python train.py --n_layer=11 --d_model=1024 --n_head=16 --n_kv_head=16 --head_dim=64 --d_mlp=2752 --vocab_size=32000 --activation="swiglu" --norm="rmsnorm" --norm_place="out" --norm_eps=1e-06 --positions="rope" --rope_base=10000.0 --rope_fraction=1.0 --qk_norm=true --attn_scale=0.125 --bias="none" --tie_embeddings=false --parallel_block=false --init="normal" --init_std_qkv=0.0209 --init_std_o=0.00446 --init_std_up=0.0209 --init_std_down=0.00446 --init_out_by_depth=true --optimizer="adamw" --lr=0.00062 --beta1=0.9 --beta2=0.95 --weight_decay=0.32 --lr_head=0.00532 --warmup_steps=280 --schedule="wsd" --decay_fraction=1.0 --decay_shape="linear" --final_lr_fraction=0.05 --batch_tokens=131072 --seq_len=512 --doc_mask=false --z_loss=0.0001 --train_tokens=872600000 --steps=6658 --dataset="wikipedia_en"
Each number is 128 + 32 x the weight over its row's rms, rounded and kept within 0 to 255. Layers, rows and columns count from 0. Numbers have three digits each. The size before them is the row's rms in percent of the matrix's.

# down: layer 5 MLP down (transposed), 2752x1024, rms 0.0193, rows 1431-1461, columns 448-511
# gate: layer 5 MLP gate, 2752x1024, rms 0.0216, rows 1432-1462, columns 448-511
# up: layer 5 MLP up, 2752x1024, rms 0.0222, rows 1432-1462, columns 448-511
down1431 099:103153085111116089189093174109137110120146050136134095099141130112113093125145157058085109101124194128131102105134145150168125124160134183160137121151136141143169107185049148133126120123205197
gate1432 099:149087145116133148160162107152122155139093122141116117097081151127158123099076161129114119072094129121099146132113114158157146115125060142096078128116097152130112143125203109095118154166106143
up1432 106:101138131105173120109124143069163123114108134138091100144160118125123117127085125117114102160110071172128140120138165148075126128136099125132097129119182126115141109142122089073133075131171141
down1432 104:174100069184149080193093123139157078140109118148122076136078095165101146217145162087152130089111192172165119091181121140154176147137105153151130113104097141128061186148108090128130073157107176
gate1433 098:115145159087207142126141171112092204203097123111097145154159045096093112093096139096147164156161060178107082145157120134194154113106166152138105075081178101070108183069125127136091122095160118
up1433 100:164077142148105126160124114094127126068092134089099166102119144112158134180114089116162128096138096166206125153116099106142138146104132152116123155136109161127123094087175172143092147125184140
down1433 101:134129122164068098148123107044116062125173154163188173173140100095072154133138113122093163150176075112109188178143054149150092153108101095176157109107116172125098188098170079126172097133166127
gate1434 101:043175100206065133218094105185159135147154141116154140124109116121105098106170147083173122115118140118095141102186104090127143126158124155088152082146127086099195089138124073144131112089134127
up1434 104:134155091129045143236158113204149122175128140145118055081113134158103146104146208168103102100139117135072150121104109117117169131072085159106148138109160095119113126114064104098116074139151154
down1434 102:172121182092092142124151112131097132125141166116117096117061112159081115135127109147101118154133140077136129113108161157074167205163133157125141086156116177092147163098122128084132078101143049
gate1435 102:171153124105095180130066109123148115157107126075151115152104105119095144078105100103121125104161165114082152082144141107158094103108180116120137171154124137099093133069166136063106206144115075
up1435 102:166098126127119063152170160161109229164107132123130133135138124133144108112053137087148110152127124052142125138106109108097123177107173174094171162111152106149175085135119095097089148078203136
down1435 102:127195117117091138100080111145064128109122176128120081146151127175131130076114142118131117175123104133088124142130197139111159124167162160088158138076154153180153145138099118174099139118137085
gate1436 099:104127164129163141123160154055135131108124144167085083152086124170118093080140119170152160057110113156088152128134125169110108143083114164188101125166179074146091142115105156043115100125138168
up1436 100:088181175090136206114101129099145110158167093092169144183137133163141157132070133108124105133091103153073066105129096171098124111091171143196136100073133156151071092081085093108120112101127120
down1436 100:159165084193136136067143073146149130152171076142136125130151176083122117139130110213116151064120136140121162119140091197104138166121115162115121094155139170114144100122052158123157159140179095
gate1437 100:093117118142171188059096147138191156115162190137108124193131108125094126121086099160107123147127119165131122111103160142121139104170109089110190079077180113105084076081090104092115105153137092
up1437 099:142139137138136180087178143109137192171139136139147083115069143107145163135106130069181192097184142117112109093140115101110085157165128162113110123149191109155128177188160045127099118128130209
down1437 100:150094114071105086162118142070091182063162175070156182126145156187115126103105147102084133064126117070184140114109132150102144114126137187131089131111111142100099124106177142146182199183103176
gate1438 101:123131124148134072171108116140092138161157163126099141143075124166133120136163094135129123126098147189152082140077089152109183103097194125153139162153114104111128113158127093074147109140132142
up1438 102:149147121079095138053122086087133107139114157124120125106090180103120170171113115088076123132143141207117101113148119131179149167183173130073138077120107108116083145109163158110068125121053123
down1438 102:101071084111146128137151154118139154111172142087114117121101192155079119151152106123166149137125127100136109125151142163124143119110174086184096194148120136161113132093090090169151125131106142
gate1439 098:079113107067202134107121088173105180123160092126124072174127111137130203099168092148157144101134169159079100133104151114087101059079139166091115149141167168157184133152119115104126159076120164
up1439 100:103138076120099155085122146177150148130118108139111062122199099156139187113105113197099143146074147138109134137172129109114165116099123199150126154184138122190092188099109174116157131098062128
down1439 100:130117134177052131063096172104125136138139117148147105168161128134065122161149132080173137111148148207096100097138087092114117138102077115086130186125151148075067139132147144143100116108095140
gate1440 096:075095117122117159138110107152132109119124113111148153065118139194168140081164128091079091158149099118105178151175114181140124086128093104038129134092134121105129155151109113166122162130240102
up1440 094:086150090162109126163111093122139112103086112136115149160123114143144111105156139107166102168192106189076161144172054120151108067100096093040180179132063121148115133141115148161120143092118161
down1440 094:117155109144153102143082176112073104188116143123131100185052160088131117146073173159119151109127140102176101088079096127110147149148187097172110123133146163107134144097181135126143111119136064
gate1441 100:153138121140138146089112100142142104130129182104122084162136074142100092115104118142191123129071108153110130113180128124109143165079113204134132172112127130128176096152143095174129189166096112
up1441 102:095115128161135172100077110132121093116126099110101098078086173130163157146168096128155128168164123064113094163119082111166142097113151161101147063170143074132098120082133181146110154077157125
down1441 103:068159110200142066071130122160116073138107132131123108177066163185147166096082091128092142124119087107049054123102118123113058149140179069108170151122120120111152124152079077128166156190109143
gate1442 099:167223136142104101151089047174133115108056207123174181143065104130104090093114158158113063203159163132163092115081091112126118140117102153132199145136105149161154095174132125119094139130088119
up1442 096:104096118104161135138102145079113152195148121110179064123149121139169189175111116106153171132138095099078123159108165105138128100119166166125087126122149154073113140116108092100167179127063189
down1442 096:094130184096147082121158133163130135137162154166104155106074074093145116132171118124099109128117194080149126140177131153107098137117094151100134096121152140163106191182110109142133117143130117
gate1443 100:110128109133163108081089105115105121119088171171152140154117121181148113122104141083105156122149148118140092187089179133065156099131135100157157131112114123139125138183149087155038159091140104
up1443 097:138108168119140090128128083165108093114087116077166151135126118137162136160146049142167088163089088069056097161124113084096144149142119107115115183069078050090127161160106124141154191164113139
down1443 099:128122131134139102171086137140145152111171112170108110077148107121171163161117146128128173067111151092167128144045127122097141157106120143198133152154201154156104163089120087168101135105090124
gate1444 099:149105168154099153136131136166158116116124125130115062183172096074122091162125085140183124112188120139124142127122112058118107143120177134094132184145144118113109095129204180093156137157060124
up1444 098:176164088112184159180143118166080192156131173089092084128108134139153157153165113104090123153131130162109131141096154064151133125108167130113081181144126123078150135103118123145124145134128086
down1444 099:091060101149128067109133118151116098134136123144154138145098127137091136122129119137077104112127087150121157168147131132169131115115097135146119088125132171119131156126077154101167184106100117
gate1445 100:115120082111049121150137141144118107173138153088116150160161179135186170105186107108150104137132161176162191125131125110151125106171144122110085121135122142077121134091147139145146111146164104
up1445 099:118198116117107131091052119099161109140119097150099053142125027126195051145119131162135119097120122168128127116115106155079176147088075081117102143123129069158116188139085144130102086150131113
down1445 100:159096101124093171159143119128161157174147135146134083088177178093155148150119132106113119193149139154102092106218116157156096169039110120107113066094112126169090106121137118178074138122089160
gate1446 101:133124147186171120099128159119154126194102139058138097106122115162168110122061116147145131165104117153110094165131079042147106089096127126129124125119156130143131113108115120086072151075129146
up1446 102:174074160128099095182109107122144124082170126080177100090119158159115106151161118177158174141143076121191107139123165141122161190094101183165128126140157094113111143106122155155191062123159084
down1446 100:177139066157127139125091155105154208112161073145165120084130146133102116116053125136148120152101135091124080113107126103106142153063171132124122070159125149158186112138110122171149132113113083
gate1447 101:135144158076135125197134138158185126172103109094103150101138139118118115103048124103113108161116169142121084161145141112134132061085145120129128164094103163093099174135173084170130132169112139
up1447 098:193135147132112121078136082069098143176122103101100211137095174131158117146080156160095181128111133159143139087137096116133163175192094100124114164135096134131115075203070163138070133096080109
down1447 100:106112130133127110137129121162193134058168168171155106025172098158143114174132095086187126103110137143158159118155122099115138103146092102055124122176151119147154128117122143144203159132119045
gate1448 104:166133147122121146128119113109195120143078099062150131170065109113113132156080112106171151094155139089110194141149160094159162178127122116080111138142099076077135110111026066103115142181142098
up1448 108:096122142068197130084165125172175121050103117141147147135145100114149111136203165196173154163130173151118115140163087101107163135127152103168076099120101105170141140095159145169125145046139102
down1448 105:135145123155067143108147118119160149117136093087085117219131067136112164149179152148165132158071098114119109166138117150129127114138101128153051101099089079173112112088164135140189164116102101
gate1449 101:111130110170092120140151127191138097040119132166141135115145105070090125163126114137126124150232065163137159193109171137089158114069157172090139072155144124121170138127091157061126108045106116
up1449 102:167135107162183128126155100108143172136111142147129147142163154121150148103094090159089129140125129153095084138127149195101142069135149049156007150137116174156119148114119088126128219198104125
down1449 104:186132176071158087072210166176126141123079102148129083131065196148093143150134127124164192168104119086123169125103171120172133094123132175115130132113153169114125107198145113130097086177131156
gate1450 100:111116106148170153162158136111122109177103115147145145113088099156120069097109166112087137112118230122100067117116171129109162088070152081160080114064099086129148166135067089155113171068173078
up1450 097:115095156195153126105124199085140110155114129142093109101130187170199119109148150148129132133105157130116095140144212165138058150092115144189067081107129136117127135163109121160114081091156153
down1450 099:151176164156120153083163133086069096157186125198100124130197084132116125143112074120101121047125135164140125106086128100122114103109158112139145141160162095079099163140078134146160097155157109
gate1451 099:164122124119043091102159138139127123111092129135122137132108110168147092116199116146164097205187148120083089104197118142156117152096130125144176061151170078156128145154085131142087107120082108
up1451 099:151111211161096129141186186098149125171090174130128172089124115174134131145138103113139140158135171064169117179087132108146125128132111091121134130150166208089153099135135197152102178137144153
down1451 099:106143108132109077147129139115179127160136124210106077173158109095119088162164116084077173073133102097139130058112167116139127108112118105077109095042109133118162084121151090140142129108134130
gate1452 101:104142149125084148122138192146150133141133126146158093128152074100198088096186139146117148119113124159143165083158142127168119157148142088075104127131148075123202152087110108175086130085126130
up1452 101:156109069142111161176120086163123084119064094143073113220110140140141116086119091121112148137151174126115149145098126167078105145101131123104117163124074128112062149094107161153112180115116141
down1452 101:133122115060115087129113084130160138160122120091171107157100155117139048115115101152105062101158112094122108141141142143139167112066151079080058138127097096119143133170102091119135117124091096
gate1453 098:084146114138135161100115053176133095132098090102072096155164095103126136134105103144184130110195072159141096207096129158180077122100096214125126146058122125160176122132138143159093160186153167
up1453 095:124146131138131148154111082115085177128129166100118207165160086149100137105138167117117112135101111137111148149073101091141087166156134161113147109135120138129207117110160189097093100132127132
down1453 095:104198168164142189094133183115162077188057076090090081137049190131088119152097129074123118072121142121152129169079136139103127038142124132128131075191179147070139101145106097130130168099132084
gate1454 100:107149158117132102191136125136113139142095078117087114131193146100103038107085151187086143051158123076093128154127102161136170119151091088160122105104146121132103149136126129131144147139114145
up1454 098:084117090123088141132130147066073083098147099122116169178089136108124117185172093119185135111079121135150070067142125097099127104176177125143155157109097041123101229116090135130125089123163084
down1454 100:131177134115141104127164117127198183149126117108118211115172149125090105131125151090137043091124124110108085108126143154173139132120135115150165156152075129163176155096113141139068117119171157
gate1455 097:169144072099087162136158150146122166180174141184139156130176120061173087075173106153179161149135118194158104130112113113147125133190136148102183064081195078114086211134132225126137134125134159
up1455 098:169157178108110098158131161083109132142092103102118107135139102139078083120153164095085110152136150158162129080103155157154116124102126098107116130130133097162076137080138124132156072208120166
down1455 100:155168136072191155110098166179103078183158122131136114090064144167122232151061130150099110115132131095156157145107069168142169094143068097162166142140137068172152154141181094106208163152140164
gate1456 099:187144114177112143135142123100131071119081142144130108135102101124152107115111110147120159182134158157113145151140117151189122115100134174107173141133153145098150112137152146081130155124106074
up1456 096:119154080127120097089092100059123132154133130080119186163096150156134150114168137076186115114092125124154135182103170133072149160162093123147105113110119088143127100118111167131115098137103127
down1456 098:167094152108120132110182128090151108121128152169125122130119123090109131103114133119073084127120129091075104117077166100079056133120089146139119147147118145113116160146175111162111149162182060
gate1457 102:133098142172064073120146077094120118144111089133179098129086113166124128123136096107105144109162140128116057087072151097097145158104087133131132117132158104093131100183071146157100159098128167
up1457 100:116108102122056092146077153096109123137142195106056066189143116198130124115180106163174131132150146148199086146142146087097130112115124127167108115141134096150131117104096147144142096160169079
down1457 103:100171165114131185080137098072153073127118112121107081108104161195087094161074106148113212142059094136107163166136145115163102134138136105095121089083180184110128099158103104111139143112174145
gate1458 102:122128149139149129131134154091115147122130173127128155132132146122147093091082084108131094133050093103154182127090133109124134115097065182097140150053205142128151144150156100114126151127100120
up1458 100:069162077110124121172148124174080108146109124139119182158123081137122149125108161155092158079097096103103158115178118086122099150179104117059183150160115155120154127147115086119161128128161120
down1458 101:115158132092137084114142108127090125196162071166127119171199084092222120136153192136153069177145097134135085131164064062092121125155123157134115085102172098101071112118113113128130090110135114
gate1459 100:128105105122132117149104064117181169186074125141103139152111198198131169081198034120179117135163184168123170161094178140083104108157107122107085139121143122103150159087147093117110170173116151
up1459 104:146109096108114153124141122071181128105127147116131117130104105083186121167106107226154152069102142149159141145145109107081152119074132160137172079159163154102128130093093110132152089149140106
down1459 102:142136174111176092135135133097180200139168115106099121084118169160155113212161207105122055184149189149114142149149120076089163135087140120123084134139113100104172106132102142162087147154156088
gate1460 101:137091091190136066166169119096124164113085146182130156143091132115179147104116177126216095110088196111113115067070074119127142060151086122077099115140147120136137126100161150093120075089084164
up1460 098:100108122145100109138111111142087083141147171184137155146154177132131103149104117166150145099164032111177156109058088168113076118109043134138155177164110149131156208096063124115136115130179117
down1460 099:149106149174089163131107074150066102133085123072150087111097136140115144094106107117085097130118173106149072105156168153136161179070141135106196140131114113189086095162123146189141089161142085
gate1461 102:132176115135130175133147125163153091134115109090175089149129106135116120170110169199077170167137172136107129122084137079097164121146145136087081142104208069127101115072146120118096145163052136
up1461 099:159055071142132162111134133064159145171165075100126144098133184135136071161110148109122164063194124144142066078137173113085163161115109126128140151139116082152088160131130016145126137114087128
down1461 101:121090198093143118141125146173092132107142168119166077169130083159128141130157134138167177180134082166197139151115128150107096101117162157131099061111091108112110108143137109114134118149126136
gate1462 100:158131050144168188089092146098160126174117131102157159173137126168092174086195109127113087124131137161147117111110142077147106135124124209108126135158190137126081125149124117151136132100167139
up1462 098:130155138172129194085126103027110081119135151088120152171124156175087118162165146074134161096173134098131225110119150119118165081171148146077116060123153096085063157092113175154129134147112175